From a checkpoint of a small transformer trained on Wikipedia.
Size: width 768, MLP 3072 SiLU, vocabulary 16384, 87.1M parameters.
Architecture: RMSNorm before each block, rotary positions, no biases in attention or MLP, normalized queries and keys.
Each number is 128 + 32 x the weight over the matrix's rms, rounded and kept within 0 to 255. Layers, rows and columns count from 0. Numbers have three digits each.

# layer 5 MLP down, 768x3072, rms 0.023, rows 494-638, columns 672-767
121123084170122067122189104163131125179122151150055142168191115097106151152095137099137151151122104139167127118100146135118121117105120087140078189132095068140144173156120136143093143125120122192097172138100061158135157142130136198143200213108121114128160117115091132154120134164136100149
163078145118127141176156069128139124080138103153117140189041100141159149134139151091121098072127084127119141115140098114088119142068102091158179207128115104088112121071165153149080146151115130099143119165115178117175141105117108120173122169124076130074160117171115168107100122137135078161
107127122098097074088159193066138129088072115166152108119115114189138128103114073133094125186145085112206155118178104131165097120129136085149056166136141165133166177180097116133172113122148111064139125134090150126169164101137161153137097139164179134112090143116117087098132118138141090169
187143109147125149105134083141116100120190145117132126102127173188150114098159143181186130088142112071147162125099159083090126109139141107173150120108109115118141123082107096119087132081139071154182210106138117131130151158124151154146103105099091166130094114102123165062126142151121153103
063149120104114045115109080097129173140113101105176134097162178136110132112161137121121145115137167074193183111076124117124097080206121116102101121165081141069127174117178145147156164074107149109068117147201104117106055137161155121160130177153144109123100145135077147151142097147155082108
111131195095130111153111142173150091143093147103139136102163078147138135127151119166127060181122131105098149115128127181086125156122172085153147109138076108149161121122142175177119111110136120143158084100102116173145071167094120170220179146103129144167152116144105097174071135091157145066
162131154183127100109197106164192128084073161126131190103073099080128140126132138157106119111112152098114165123068148131170106123168148109087084099115135136118106119150147095073137091190084138128176091153168100122147131194113188134175215137111133072161114084097075114220110166145173112064
118095109137083073142046180204034137141126116181106144128075097120112176124100137188097107149139119111144127114091154133195167104154070077209133186131200140162092133168118145124102128099102102152157151150149101118147216201052117165127127160170105116089164105134121133135171135149097155192
135116110104088156074161150142119129091139143131151116131110119136102165066139179064174112119129132098084146135156080178105145106096097138123109141126139147122173121120143079133142159097109128063131168143124176103094106194094138094120174143112102123184153126129114100199118141108155128167
107103126182144073134118161132122129145150127155074093105176124179111116128169076093101157150150117127110135175140134132179138108104094148075110168137223149107084098158166106153150131130106137079142081137132134095148174122187106090092164091147119111148117117120108159194169110078102100175
113096101128132112152159120120074121202207138102175154150175122125128133123143142083130163076159147148141130139111123145139158137153075187091099123141124061163144159156158139124131161162095149149095083130116195109074128054154142148200107121109130109139132115128106169133136150136120138095
145179093170067102174166157066146124130110084159174139116146146128098134153102145094110101128113112117161158148116106130139143142105151101163158083127215174157134089173194136114114181108138134111121134116133204103062168163137166104150039094163182122110103140132101164113156122112082094136
143141060088173076147094184140138107118201106099146113077126162148162147137081148116129094085181121138148158142087120108174166160175173129180111126184198182098118110123125161096184130143121100191120113117202167105106127160129115122090119040116129122140168123123122094128120142110131165100
108151131109162092130115079125147111116168148094230137109163010151134167130152153099132124132115174168118122183133163153104128130185160120097044055092125141157120109118121140138131130155112094127161160098161114131150156104094135095085207076113125132201118150120092146177110082079160162133
133127155109114158049091109113126141090095141140149176116134175134082171146130086184171137182141160138141096122103119080149117153133138107109084170185152132085149120103079124119091149167129172117151140140136193139072096122098133119165102161155129130095121120157114152137120128138162122104
102083075132119114203168189218128159157140087182125132171138096096173219183108169147099115099119124145149119144146162165114128125183134148130149133182124091158203123118160162128162157145123103037158087119136141119096130110159111067141126074123063116157129160164147089110183132077148173110
101228085128154069140144139198137163077143131183145117113103159065154148157120069067153146073108139162084103123114138090134152141152103128104088112160108147136161119161142104059097150087082153154140182102165125128158082153145142128106134074148080122088083186136175086198095099079110106073
171086152138157074179082110162144139175122138076147073133132179133144097111082144093099103111165176197111112146094142165148102170118124081148154094109164131139165164171192119133180133163103153120058097127113153065134094114170105119116136101141158143115138183158090162160183125126183090141
192157123119172135140177105109175106100083087123096125139091133080094102130139110106164138074100109160098128140093124108151125174173073112096131139092168107144096144125127154112091134157154128216148110183127082147206114093132137048123160158135115127094119171070129106127167156128182141171
154116159140120061145136183147120125156120124121149107185076146163163097153183096153108149195183140163122142104126150090128163150098138073091119101115152141089121099156088151110149046186137130100098142096104149097197098127141143126087015113099146165114098133132108136147129121151124126165
144162137092136048229134149129091087130068150155120093112149140133148061132116115102130136135166159051157183128132142154084140132120125106168135218110152105072068120159155139169162076123158113138110076084163165168137110161077187080159130147141185126065136114094077154193112135109133166189
153128153139151132131064107161115157137081125143080141116179138131115089158138116125117144031083134129108117103196175142099125131130152124177151138160150083101126070190160103142099094120155125077093128142103131188154092198121174088175123119158079142137136110098101156103151130066140103129
139090128135164080108132116123101154147075114129116127126145150106069099119081132174148134142133077158071111106162074208089102159078091129166153130078132108206186127130123126085179115166140136079142157168158099135101170097131148084168110152149098120091111125097124097153123111115100124116
083129165096178115124185132116173136144153138153141140101071035174176125131083138156080161160157108113153128142093140117170123133122110164127111162160138121109101114122116126112140132144098149083102110110129080094106136042143146129123104197095118104171129165183155090079126145166145104116
178127093092102127171174136156187085124067130146125081188137183099142104153112146062136119090138131126117119170061187134120162092119153115105026099133137121164139107123170095146085097110115138175122146147116104112141150147141143089141058145128160057099145143120190071166143115120132141136
089186066114143094136141122171143116141131065094134115159104098068138180161138114137182130151185152168156162120137147138041111155166159108139156167113112146151114117145142130081107094161187176099103146140141130158157098135149128178153104128132111114150118110142125152094118122118156119130
196108148040170220142082117094117089202128153147185130125126191136129142125128116134125146097135116137190133118110117157144144107089120145122097150117167116092093075171112141057151191136119124134162166059061091116117103104159135130140208123155100118100184122117161141113084129164103164212
166131137130074207180106160129124108105168109112095104152127127121164092119103090110101126085109145123115154127061064135127137159138117169103192104125121103132087143096142123102103131163104129127110098085079130112110154061117135154094131116114199111175117064173132096144057149119100129097
058179052114109093133092133170137125150159143145142149135109082080149158128135115054166125130157166119117152128099176060074133177167137114129182111119169182076126140067132126096173090157104123151164140123102118101119113121139103121126154073140110072137131090118168159122164160129083146116
106137138133105091100189109122116121060116163128140160128131069089160135159114113125152086217140085088126190142111136155099130147130121160116100157125089084123105115167110145116138147156151141122153117119158219182085137105106095146060215135110068083166119132126128138126140073145127161054
136125167137166087107147076087185135092144104167177159099199133169078119094094164158088090076143045108079047140171137113116128137142131122137113076143105134156067096177139135123128115106142093115151225127127128081118217087117146097150119170121091094077177182187098100121159115135097123068
136117135080149124211065134191117105117178154112052073156171105173158142046166145140140130123165087132109112125064147103104146117131107135116125131126145104100106113122091134145118120177112163119149122134112095086122155113137138118114178121129110132125165089128178093106102060089095099076
060151104164112056073079107151113097161140144193161117102130051177146116133144164111118138129083115089120154130095140120031160170123188103134129113172153187120111156114047086172034129118119148116115052164198149155136084119131111121129104152141052111079179118183188139124114109119046121150
140110102147099073115096112057112103170130110100079117107125076143175175132134112125104119172119075127145170134076123126134130094161091105126133101137084148097147096087174114140152101152139140093141111115103101112125155114102102194117129136124100104214131134196135130107157170136126167228
137133226159104095118143131151130151135159091077089152124100115121210075102135122148223131112126132093153164115140165154120085106188122149065132110054231103152135123172084138101100132110113114143150125104150213110107117096112085111085061127102107100112081157148121058189083113099129127104
206192088126163108171088136126057185144128155129150134134135168177170148087148074112193110159120130119081120111152116098093116121127123129137094147151143122086133137141124097146125159134139115101120130132133143111177096122141153180121107124132123145138144149159119138069093136164106140141
097143106115145113214110119207143112069128131074151149173132128091131137131141215121082139077183135113097113106072120114078121170151125113098135117186080176080100075099182115188125130150172104094131168138126166119169139112138099114111132105125139113109147145179128151134125107079111056147
145106079127106068127117133136100129172190117054114125146151122112149139177137134099157111096161040152106092133058077140100122133091120138184161047140145145118178082176123123116128120129115142116091169106142114132138134158151110061163119088104142097102100128091155113115128127171141131159
126168127110120087111112073161132100179079114136062136147109110069124144130127125150159124102128144120099040096111118068171097098131089120151189060148144067107075148059076054117152120150103137151119139175088035067119127134103142133113137154100170128161134092090141096181144168088092105113
096098082144098108082126162091130128101154129096154116121073152114100095165093085075118101169142151104160183122123102177157121093138163137174126125100127122157171160166104105162153184187133196123151057178161111138175062140121041158202173098147155178195156212159158121149058123083080100130
110119180164107129102091071145147166112123146142106118132133172128094140132103118107157142155124096101214085130128156154176091161106152153149083179101152154098157154138097117109105116171107132174154128148069139088114116121115101113142105122057138070120104146087130171091153127113142098111
118141169126123126096182161159150169077124169094120113131129074092126146111132116127125113165147164146147153118162133172155150114088112124083091158093146080169095128118118099101064115163100137189177135135162101133141166164168135111135071140150133138155110149125193127116146121141141135094
127117079198143082093135163172126170132097126116112116183166150067117142139139154097113070178145163116057139138094110090106128148139163100130173138126072114137112096068158132185139123170120153144104137124179143125109146070088119049115180104134167172171097113147155092163138173125149093126
123068211130088156072142145165167077148094175095133124188095171212156141080093076154059145156125140116136113152117162169133158119122156136148121081121131140130070140135141176142180139070131116127099166160147089093109099079085130159158172120164145150133128154163098117148201111157090144068
130120057112146134083107159170086165116179104097074151141136106156105135122138151091189135064147104152091093123122123139149143158183103140031146127132177183107117122145073134110140156135073103191147165085201115174077181114132149089088186122112196135035138172107152133150165109092108147103
180084167140091063149110127163130153142169132161095171114112166097103117072126153172104126011144146154118150100099132138099153169136178142115109086093086127117158127152133178135133102120097126146197174048092108125110135064132122114124040153165105115158143141091154156142121153183122137113
130094088077092060138091184169112123118159146075085107149088172155145082124097143152174111137133174129149156105096125079166144080115169148136154166143143163120098120076104138061057153122097154135083121169134133140158089108113138136107114091110110113054089202155094132096113139104181113098
106140182124086158096119155130091097161000155091102132142110152126078143150104107096156079123125098148136107142155146071140099112142126157118102162088088111139102109156130159129151109111113154156137129176133144104143255116079140094126157151105111118117125165116131132130080110155116102161
165093126115117118061095138138090163108135083142105108132199122068148087101113107145074087178190166112141110089136063080141139107088128144109122199089138162169125177124082113072124065104095130147157119160141129081148065175132089121132095177125089097143143123129145208142125164105148164130
113105113120100151067142084047144109061091090160139111153145147164125127172135105148111102049140110122125101092109074089124162111150114094025131144050170116151123140165194126064150107080118141104124124186153155109082128108184139085146225184232129120127091086106143131134147098146080072125
070159150174094141127103166056154119157171141218116149155073115117172168163104065112142154116142123125140133114115117129119134143096130115081061127154136074091134107136122177181120118171137126126155193142225064110157126132118135152139209110151138114152095138177133154165125133098055139122
153074129076155130158171146185123152141108115176104143099104191142123086098084137159094123147202088139069166105089139157143190106142160130122127129118141127136135137074096145174179099118129148217145184184121108122128119035103140119091151196141110148157109123087179158082150178146147129094
158142122125117157190169133174090134161117127145066123124123066090128074110143108120097129128167093140187119132092135173097147104132135167158098144142163129115121113183115146183185092171097137136115107124103099135142157174139147162089121186192192203125161143168088100128162123083140117137
105103115112117124142103086158160114151068115158150154102163174126066141161122108127110165098217110120134098111137135090124138128176156129166116172131080096088073147118135093111116178081126176141127103090186115153138102141139125110140106106111150108125138115144162155094122124137087147121
158118138114124182068157102094163123026087164119092110143134136133112097188169117103132147163110126141175000128135145114059110096124140120131147119179134124160141087122108135182079138043114146156072099133176172105117143171147126076082149120158137109181073170135090105118140072157162100103
098169120152097153153152194106132154138060058098167146103085109107197095066094119207103135097141142094187127118155159096111127118109123127147112072098155107099154120152165155087111149090145122159123202131115142098066080153116101119099164087145092081149104107112133144115146105176125164069
157130151150132089115023129170140139140144177158128125118089090119125109117123143092108102134121144093082169151079116103054119138082108149150150113132145125111077181110141166126149151177122146189117090099133119131108186185115135168154139133123085120104107144181100117097088154181124108119
109099122117151161133154082162109173150169075092141135129077194139154116128191116144087112193158128094158150110118129110118100111081122101118111182100184106115125155193076099155118096151093149188159134161127121132171094116105149069173094121168135133251107096087095150123140140167098131186
139069134086089167176106158104124152083117083112143113135137141121133140060128111131152122074117129096124110124125127161178104127120155146110131201141135095103114098116105116154135149095107167113134052166160087140136110183141148113146162076109156169158106166148112132103171118125166083123
123155140104127134087073157107112136134130129176089131098145164122057124080085113085088132131102163117142118085077149062168138131143155123104094168118127152180103089131164115093102124106121122110121092110174232145092148174164197109139122169120099188175105077124094148131122146108082116145
140185082051133167178095196172143132068116189122077108162135146186172083157117109151152116186093144134087119135153080119120110080047087094080157077165109072149145132127116114051139107138121145114096126117105099144117107132101118195164130179116114132140093148133123112124122097130161114093
083131103138063139204090163120152115139045122107065147120165184153166108100129104101202152096127121095126086094096144121124148171123131164169204068131132137139161112099060127114083142065129151118147124121136227141124136148188115118095139090135189113143113081073126086132117122092145179150
143114124116122127084124165169077143095104139154138080113114164123130110115103157138135164147110108195092063112134099124142132134160105099104087130143168139147179150096161112153121112164091161121177166119152123111187095107121098138123105075172110113115152116125096166079144155158181106150
064176141089139164125117107191129111052166183149168124082110083061111117044106138057142120073170100127138126125113147060130150127132101135214082176162101134154150149129103100194128070163110132140146138182120088141149023128133151130096116077184120172100145105109142153088155125112148086093
128104122111076151143157138128184150121122146103097120123091124053099148125156140104146120144166134162110126126153098132102163142166101134165131103132121076158173126080128134138130148150139135115167131126174129154156151152104127091095112124174154155179141110127152087095175109156137118105
161197152125122093106101202155143155128154094136161167107131138112150145212133084087120140151100092128123114132110124153133187120151157108143150158078153117129176134160107139087108147043091137096144097167104123114125121177170157069126079084092130091177146145134125164118164152152120093146
145134105117141084107125098111130113106202144063095105154147139157114086161087141088098137070153104096136086124129117112112111139147137141126148114146182155101109131100102152108133114155131146094143145148139161125087113132086146156073146143144154139119165120145099140089123117151115136142
195093148077114155221122079111161059137185133112144125101144125099104111145117143109190096131107132140099084105083079113162105106082139126137123049126122143137146086190142162101135103165106104181203117172156177126057090099176144120085092145086156076105096131148131136142148117142119170171
112124116079111119111112128195092180098163153124132114093158145114128105122151119157194126119126114127156168098118136143093170123165154123122122117161110105097157144067119068116136112113131166084169145171143131153096181090070122105116060167100137139172101145084121117171103114104102167022
107100130191140203195073101133142125088151054112150157113155187134157147075128080134118114147154130091124139134138077136156112117175137166102135087126162143094096130160127103098119120149113152123174077133115176202143187114131110101128038164124174115152119157146106135094135095175146159051
139103076190097177130090112157095104149065138131101131122076063129178155117090131096129092102160124097135130149130099090057125122116131136182159161121106123096131081132105119048128159164116181110157150060137062116133080135133136126185130098144147174197156120106116140086117117116106126065
131148106162098163180124179103144098127143160114184129120094085125101108104112048159146138102141110154152138166066130139117123129110102122126131115100109140142163142115153135214076139130105111134112175173147116123100139081083117180110189107084152149130090102192185124127100092134144150111
166122131160067144144133107121139118138120165158110099126152123155082110107183199162099165079135104115159161103049142100098114140049122128126103120116187127140131155165103081129105100112148098084110121103077142197155088132031138151164079103073100136119118142143180158140114149110163163142
074091168139147084159112122112133053098139159098123120169066117172067099124151143140130101052082109099158042106118102079138099123112144118146104064101125075120098140155132101106172138112118096136134121091128133083168173105108180109152084166155138129199147144098138142125158094170155100139
193117078151136129083133116073120108133188113128081112092126111118099175138129172113186146142085097137195123125146183128093152110144149117049187116106104119145201152121155123097125169127123177099109207178130159130153147111110095104113167145095138101155095148143161116153120113104120132149
135087116146124157162170153149115155171121159165109126153097078157062098137145116088110101077117140112106135130164141147175085153147142152185129104157113172137156083104112102115061207126136140167097132178103087148097140131132123186112122104113128125118134093093145050151145099146115150077
076129154173138090138164145055089130077108120127125104099123111110106101134153111132103116111081109147142130122119126121131165107101083174072146132163162136144123072122130091144139036115094098094110166082089136126130135141138091161145124119164091110152157166122162077128151172122145125128
148138144114139177114104134184205162116122111138126148156131139061145117178114062096097132090124161140121107161121126057081114151096107115147130163143118112117153101140109154130102169079128165164147135087098123114081142120129106103101159172126158057102173150123201168174120088129120122126
141114127129172151205119115126116155118145125128161102122141150177173090160144115123079138127136107125081117163104156136138138094088086153092139158100163107130168116138083137102055125134137094100108104112121134116096148137098146157151152139091078072121126184113145125122110188130114116153
158150201108157130153173155112165091124088082146105106125184014150143090097155128111118115135094106140127102122094095116134118082123127155171110078109101121082124151071138160082163083114105138175079118105047094101138082200168124166103107142120184079154103076152140125123120114129140116169
144084105106144066108169151135126126126112136147139134148098151153137137092134122131191140144063115119107106119154089119137125141137140141162171114081133103129186139034102162167129103177140117126097163151131141148149131105115136130152117148134147133149091125154148175129112110141129176141
136122163163102170135143162129120134090115143131090080082088123100102088124097130151173142125076097169127117132189171175089130089092153138104144101109126174056115129130136116144137125103122127126077126128146097103095148057136096161172086136166097166100097096142171083079160090118137142143
165085060156140160137132108155102130125190091182105147151089110097141103163088098148115090142170107115167096125171099113182136137161113150086144116129083122171194146117122133129114118150137129113135154098139095114082119163150093125131084122125131153139155133152144124111111204132153134084
170155141165119147212159192103102142106061095153110129136076060089130183104076145155156124184093077114117109116236106137129125101095088156083207119135156134169169108120111140137100127168114131165191169172070059145084151166116140134161181096132165129113110169106181086112160142101142142172
108134147128082056141144118162131085117119139164114084124143160206120097133122184143140154172033120142109100111116160197115093113114100121117154086104176085116096122172110147165171101157172124178129095142208159108141109132120169139104125078111123165173114164158087158122090135116126115182
119115140114103139125145065075097085205120155087130138132121187107131127125101142131096130231124147131107128156138131100133099168114141118137129128155064140172163130154131089088140119191140107102075038124124075125154163114125126065169194125106141144164094169159120140106124073156112138167
151069137144084064127059149091131103133107123128151090126127040112140122130146111057109137124141095164155173130079082129096140107140134144121187116139144159042172142153175141107110140170073114090159130135160095116102148149115112162138083125150100135144143130131078097109092130134090179132
117123238123154141093123129067107110166067175127152126125115171145102129167080120118154077131144111105173105131181142116153125126059161136127098115089172152122164078103132158114129075110087104137115108143092102113120115127097139173103090115065143131151111123139154114116077129117129133077
110084161183095158066170070151145100136146140235084135114167124160088164077124140152103097112140080130131160107136103169058155131102088088162116085097124151048177145099115135233102102071151168099109201151121154096080134135139101178130131111124110144125132152124154077117090145131107117108
120135168088149183095111128136068098087153104156077137183189169159150197160126087148127143097128144164094103123112112142155140121169160128161120189106132111152137117133142098121058162138133080107145110145074173113188142028093154138088120050086163073118185136115107154147125133121104165075
163153084168125108128073119068129169097096124141166129089103130147148169139116121161108129255114178151090130084171199128144158187139109112111112113132133103142140136051142141158127050096170142081157127162181175148138121088146124111153184197082159192198111154140166122134047083116155077227
157098062145096117101147094128134129185136137116164170129116136198180115146121224148026138171072099140124162090094093128217088109196109146121091149188138151156139143144100110157132123114113134145167082128139137120122146174130110113115102141139063098117129126121108097131117144156106110103
101141085137123139082203110116133193185120137099116112126116120140073101158128082068059109149115124133154147147125107124067169129176144130212165141168126119123128128170150098127140125115109155164113184110183133147124179216140161134100119142136087134149130132113191160097166072135126132091
168067089160059109112163143112109128106159125184114163117139135117108149097112136197177132080130101147134117142177110144140110102119118143058114149136053084172134188119133168094086126108152111092135202197083092109140092134119145133157124142130138115080083183098126062125145077146103145225
119164164145126112142087121171155122153128101170144110145113151136111128161172083136157118107164073126136115102125054118189124094103128178101161127078124089113092117132106158166091154128110132176088056166126114144107140081126081106169145170122084130146082144111127134150150101160180137176
158092163118117111131162120149103132145140084143090165130081129128125109100135204045109094202133124109143151118119090117121122138145102122078131176138144155095135170119102148082120098105126155090129126158102121079113231138072091127152132129107116064124091153140131141112153095111176119131
061148147101123115092082082165138129168064078116135101113122034047133120104118205129098110127143111103184158110179135148058156116091115138103075143117122120126125164109122136120118120135106100135171139112132122138127184128095158168174102140131086131124080170109140145144163132123141114098
104100054128120085163123163113083146100099131116127118127103176086107170149114074058120124102146140130131139122125117117109141107146107172117134191178098125135136130105111095126082167076137119149148135105149150095151119144113116159167176119138146115160169153100082134114101151139104115105
102077119141155137141098141128115107133138174109170105154063124114182122162134121103118164118117095126092156105124151093118160149120195100131144110149138129155140130131172135133137104147132131155143156097132102082134156059116127185146157153151129132086151136156134174178098061144092129165
062180082078147137184196107136124163141131097101205112095166081074105080110078112127132115114102174056133121143114134086137136138122181136095118119115123129103160117159131083156121144112111109154138065138100128145065211119087125102135166199093126072083142115122126167153103123121088154147
161152170081127230151086130080162090127133121144115127111098166099123102142139106088161136110132167129065129139142076127140133123084164099120164142126209175189148164141100114149158099152077124152133115124084165196167180155165129082151087158189179108086122128150120126059124142132140138125
163090109163116118188113140081149153086086135136163129148093069115135155124108064103146124128096178119105189134184122137133086172092106092167170151176171134125135177116154169147108155056116139141125133115172078154093143120160124170128088137106068072078112137104075099124130155175203166129
092130175118079141166158152131112127133161126123060161104111140156106131154135121138096098169118083185118124126175144167106122149151138103121098101186146098121097157102119164140135130070091175186133145141122138125165127123107124112060121161141105091130095106137054106112124169105182143100
134120133133096072143176200061145168085031118126122137161082071154078137179119129080143122141094116112134175167199126158106118130196109119120113093181106129118088173125069142138164153090129143104094079090064163151160153131167139093105082100145121099186128100137078153082115156117118145122
208096083121144129072156117151128099119155059139115124134153070067128129108091148208127161159160108071131104158143154141149138142090092158100114156131161095090122145143095115123137116113123152106096161141074130176152158084180069154134154129099158116130139073122177189154139100134183097129
101121150130102166148126105131108092173134117161036130099122206092131103110073117146166102177127144154122171130087174103120132168129135142101121148162181094097127120102087078159177135074140144108127056136119120117138154092144093131108120103166148132124137125173156126129167140130156107060
087152136147127101180127183119153107107052150114142154144183076133141154169144105129162130093133114126094154152111101140092073100148054135105092170112207157131146108130136166113051156168106135167166160055140184142108149128154120152128191131151097156109077137164084138185162110172137137094
161133049174106173079142138150111128156118160155099147125093122106128106079067110128132126107083135096084059112036151089094094151128132155141125116134089140135147081136170148081152125164158153113160114106079137125117168120137132118118149208113122198145134120133125088121113137181092112170
094131172138177153165134137147124151088102139116146092104171095186138155118157126109130100130178130165166175130071127085111093147117120092096133136157126169152096140158149101122105121126075086124130088106149149079115003161111106121112117091099133111194136142092152163134083110063128123126
120176091188106117171103089107137133152107159111201101094216183198113058123148123210174144125113159115124110142119112124125157077167148127160155150115054125122097176134128138163136128105138101120133143149161160158067155187121108119111088110176136127068149109136122188124118138038198132133
150106135131147133130086072104148107181182106179076119064177165131104159141143160152125126169141171123137092113106092173154134188117097143122132163155103141128141146154190144077062116151100148130074118129148128071129165165111150169094152121101186166159095119177106161132138130147129132125
183153142178122157141151119139145117178117124142141118147166147109133116103165176106077137096154153182098162134120169146085096110193156098104154134109143079127159137094118169200081142162123118136119079111122144139147066114164156121096035084174129150179113172137169114091120146124132122110
088155137082057060185089092082159134203170154110185185141117142159171058197150114119119087229144107136119159107142121180153090101118128109094151124157075172143201147149173089094164132089099090172097095134101167085152153101085146138148104138160098118152119179105132096098129159172098192139
093085129134148098125107081134135082094132150136123167091117146117128120176126171176140149125133107094136125133135141172122172091144087094071136144144148109117173157153106162103154108054106155156165106115082121057079148147132138144150155101165151139191105108115138124077136156106090174138
103138185149074102182112172092114151157137085095132109117154128080136075093105109070162108151107156105136107067136145155090109052138121107099158084091136125108111109198128151108138143176113183199099149130097127155115104152134127153040143056232088103124181089119223085164172094140111109121
117117122081126144115068145127148129100182119145131088175126089151133137076125127102122141126097107228094136130128095104167157166117125104151083110140092180104167082135151119058179101038119086171193120135087090079146087132155118145088185104161116108092135147169192147191100150186092137115
130094178144094112109183153094135109111209067197138139132147150105145116116113059125088127063143106121134132163109152129126135127113108093117128053140161143116143185124110144104162139177123113147090144142203133124140146141160135196122097146126108141139150138121131107148154096113141135078
157095094140138141115078121214117064094121169172133104149171147095168113099144147138131103149159138156168089136123127099152181103154112128184136110075123145157156138155091127140082115211151137101116114081087148052131138104133115151145126174089112136131118087143123067107123154119116165124
137166154125117145168120111135112128137092118106135123101245122082163115091107161125115106147118083131075152124158155084107136091131145074115102135115180150151141183098147131126150123136100138074133090118178062102195101122175163100119238170098119129158132150092098165145137092152094151117
164075161132146119081090130179112157122146177196089104086177153075127123095173135114126130108164120146142088123123147108146135115119150109157143200049071146104150135073113136103169192144103133208077068139074126172119177035085121108102103117155162182117089133092112148122157136154097183099
131142082097150138087110118176154096126102127078127115082127138094144200103152067136090109073166117131098098137094104152084119142166178154123111140167089090120147115088103161135098114134148147073150102176161101092161190105082138114178182111131151147105133118118045114094122061141095132161
163095231129174082120135101094135146062125148206154145117188091202138156171133165172116143133069136127112123105167157191177111086135154132099130110125127149107142130128153122193121136085083142142166157117158144189130188139124143070131194102135114083097160098104097147158108186146109107189
109092144183129177085173127203129137139156101112152146102117136108122104138136095171124139255112170124127120123069156075138106093150139098144092116085142141109059108128121111066093072164118118147181058150092098108157127181108128137146141148150120060105081106085221090168196166074103094114
104092073213167113193119110111153133075102100088110135149115220129092095098139091097178100056173122115137144150180133123163139126126115122143161140122138082153157207112199112089181145161111126167140138041088070139138124110108140125113091065088098099186132167112135164140152099119157163138
110131184192111099104212092123121140099171139173127183163102075101111171095117131106146169145115136132132221149147103206124137120148118109103121084157144164121194089109159136121147108215123115105115090128154087078134137110102094121167214110070166131071211156126101083113147159125156154114
142156154080101139172138144156113134172153102187121133143176161151164143088102133102144087150125173158135173109187145136129100076200086099108131141136107140146128141085135169162090138124091066164138085081110110116148141148116143127125122107164142120177119121125081114078110092114108164115
132060118163192101106081067091108112099135074129100167107160090096083136045091147172163159125120121119129109099123139080138156145089126095133128166147063120133132109085120115126048138082135116114130087096142091120110142068149136165126195117144099106078157134160143166130143106152166138197
118117098107113099158162187131147133104096106134140139134118074113154154138115100136183159150086145188134162131123137107157124130147090140148125108083144087155172135027107142150148151084132160137113101158147115128165170087102156141110188146160120141067150088108060141118142135131198135145
130160060126169123169134138091132140186143095144169129088112091127176141185107125159123172117112112121101172146136095090172149138163148106126175100113103179121163147047103087153114151126143174150153116132180125114131122191164166157133103154169087115116138105166082129126204061142067175081
089087150190201202107130122176107158122154108124062146178065163152138103100129149098121131124157098108163071118124143107161139146182102117070140073101181119102141113135132056176176094201139098145131157148092075077177142129167112145164116081155119118168103116109094194130184098186110112107
193159110109119124073139127124143113097121135100090099112113140101116145156157112123130122133150153114154037127115146198111131154110062114170147126119140149113015128156169148164189126130102081136166090112117183117114170105120107104143143146117173140175134132058128121139122113141156145100
089143152166107163137135096119150092120149089148115117124107074082108097170140129101116149062139123132085189109139116115102135150136128186137151166130131123142179098140148122157142183191129126113124051129147091168095180101158124167179176140124119063124125140132107136087156190126168125141
151143091108193055202193082142152150142121128084107120162129120177108131128121065029135142113160104121149095114125091093102108137091129119110121127167135139113197174150139167156102151125063138140096102177162148152118129148103138124142116163149089095081149173128135121175115116120190054093
119101099121139167138137142118135132162170146142143142137133099163161105112164151152088110171156171136129118175164143091138130145113116099138144164095117163154144162115132137068212137151123125154159130130112112093144112075155111118087073169144089166121139106122182183105130142158125154103
118071122129130136048064137123136107118163097072072144142132178191085118095122113113158112121115157097151140144154161183147195135130122170122167159159099096095134144129149129117108119136113105162168092179056159196150134162160074178105098126138136152138092106082172172147174168112147099180
102138131088146143151148116097117144119127144106108144211122151122149107123129131133128149078166149145093109118074165167081129138110151098161112083131116129163107121136102114172086146134152143068115140115121152097102091079109144153102157115143131101222111105168139091132161094112147089127
141096062083167105126113173111106164130121087094166094116095069137132140099129141111117141110129091164115103103129128138071110148045126144095125133100125159155124098144155126090184148066123113119069177105132149136094183106164075127087149134133111089163122154102127103148138096157102148115
116152179139058104155098150164150101124137129125207115107113090068132134139105085156097124113134161175137127127098141138148082091128109136114142112082143109149128193209151134128124193142150116175098148154141121145179133175164135140105077132146131129130110125149177128101122076090146133168
125147129136140126107118117113099117126104106130132126175033067058134144044137160140167145081102110104144040124108147129162099096112088161164166107127114085218138091076127203146123144145148142140136086166084143181063024134142123110147087142104096129173176172092080115162110114171123117183
109182152150148148086159118088116159157119173119173137115149181110106098098109148094152150090167087156070086135110090115099148162119163144072079156139115122125176127165124173064134072121132109125142107106131097092108200100117157101130144129134110082115115165147092095161079083125136110140
154155135107143134127142096120162143155106143076102133159197130118176187164122124108191146080104113100159185139152105199125125099118116172131128170156080163119150098091113160158184195202148161105164132154218162164150180103122100128115195146104142131156097065125087205186119124108152103144
133154131125155125138105091108139141137142110128150154146133154168150109136198105113156153212085145183119047128096165151157120186132121123141120131100102148155100120090137120134107072135106085188084146127114142156103141085101112103141146053126168122139169147076089157099108181092149175133
107085189122123142133050140173096142137108118117143099166112104147089150112150110155154142117101117164086131143183109138107136130110110120112116152132138119108135069176200143130134074128165046132108194137144140146145182121159159138178128122149105120118115104153129158103107170081090122149
134120082095151222157072156118080128111119105075116170116164162142144102117127117180094111167093128102068172115134115064091113083092153140091121124117196112116160135152119143072160127107121118157168155151076121167056080179116103105106125161101128118095164157144150126171096146139162128147
100136095159127086133089159173139108144129159159103107128077134162080202166133136068146133105079152145136112115084145095092169138094099127110157145199106083140135153080149140089112126166128062096081155182164115088072104134113152134139059079051170075056122126145118104130121122098112147107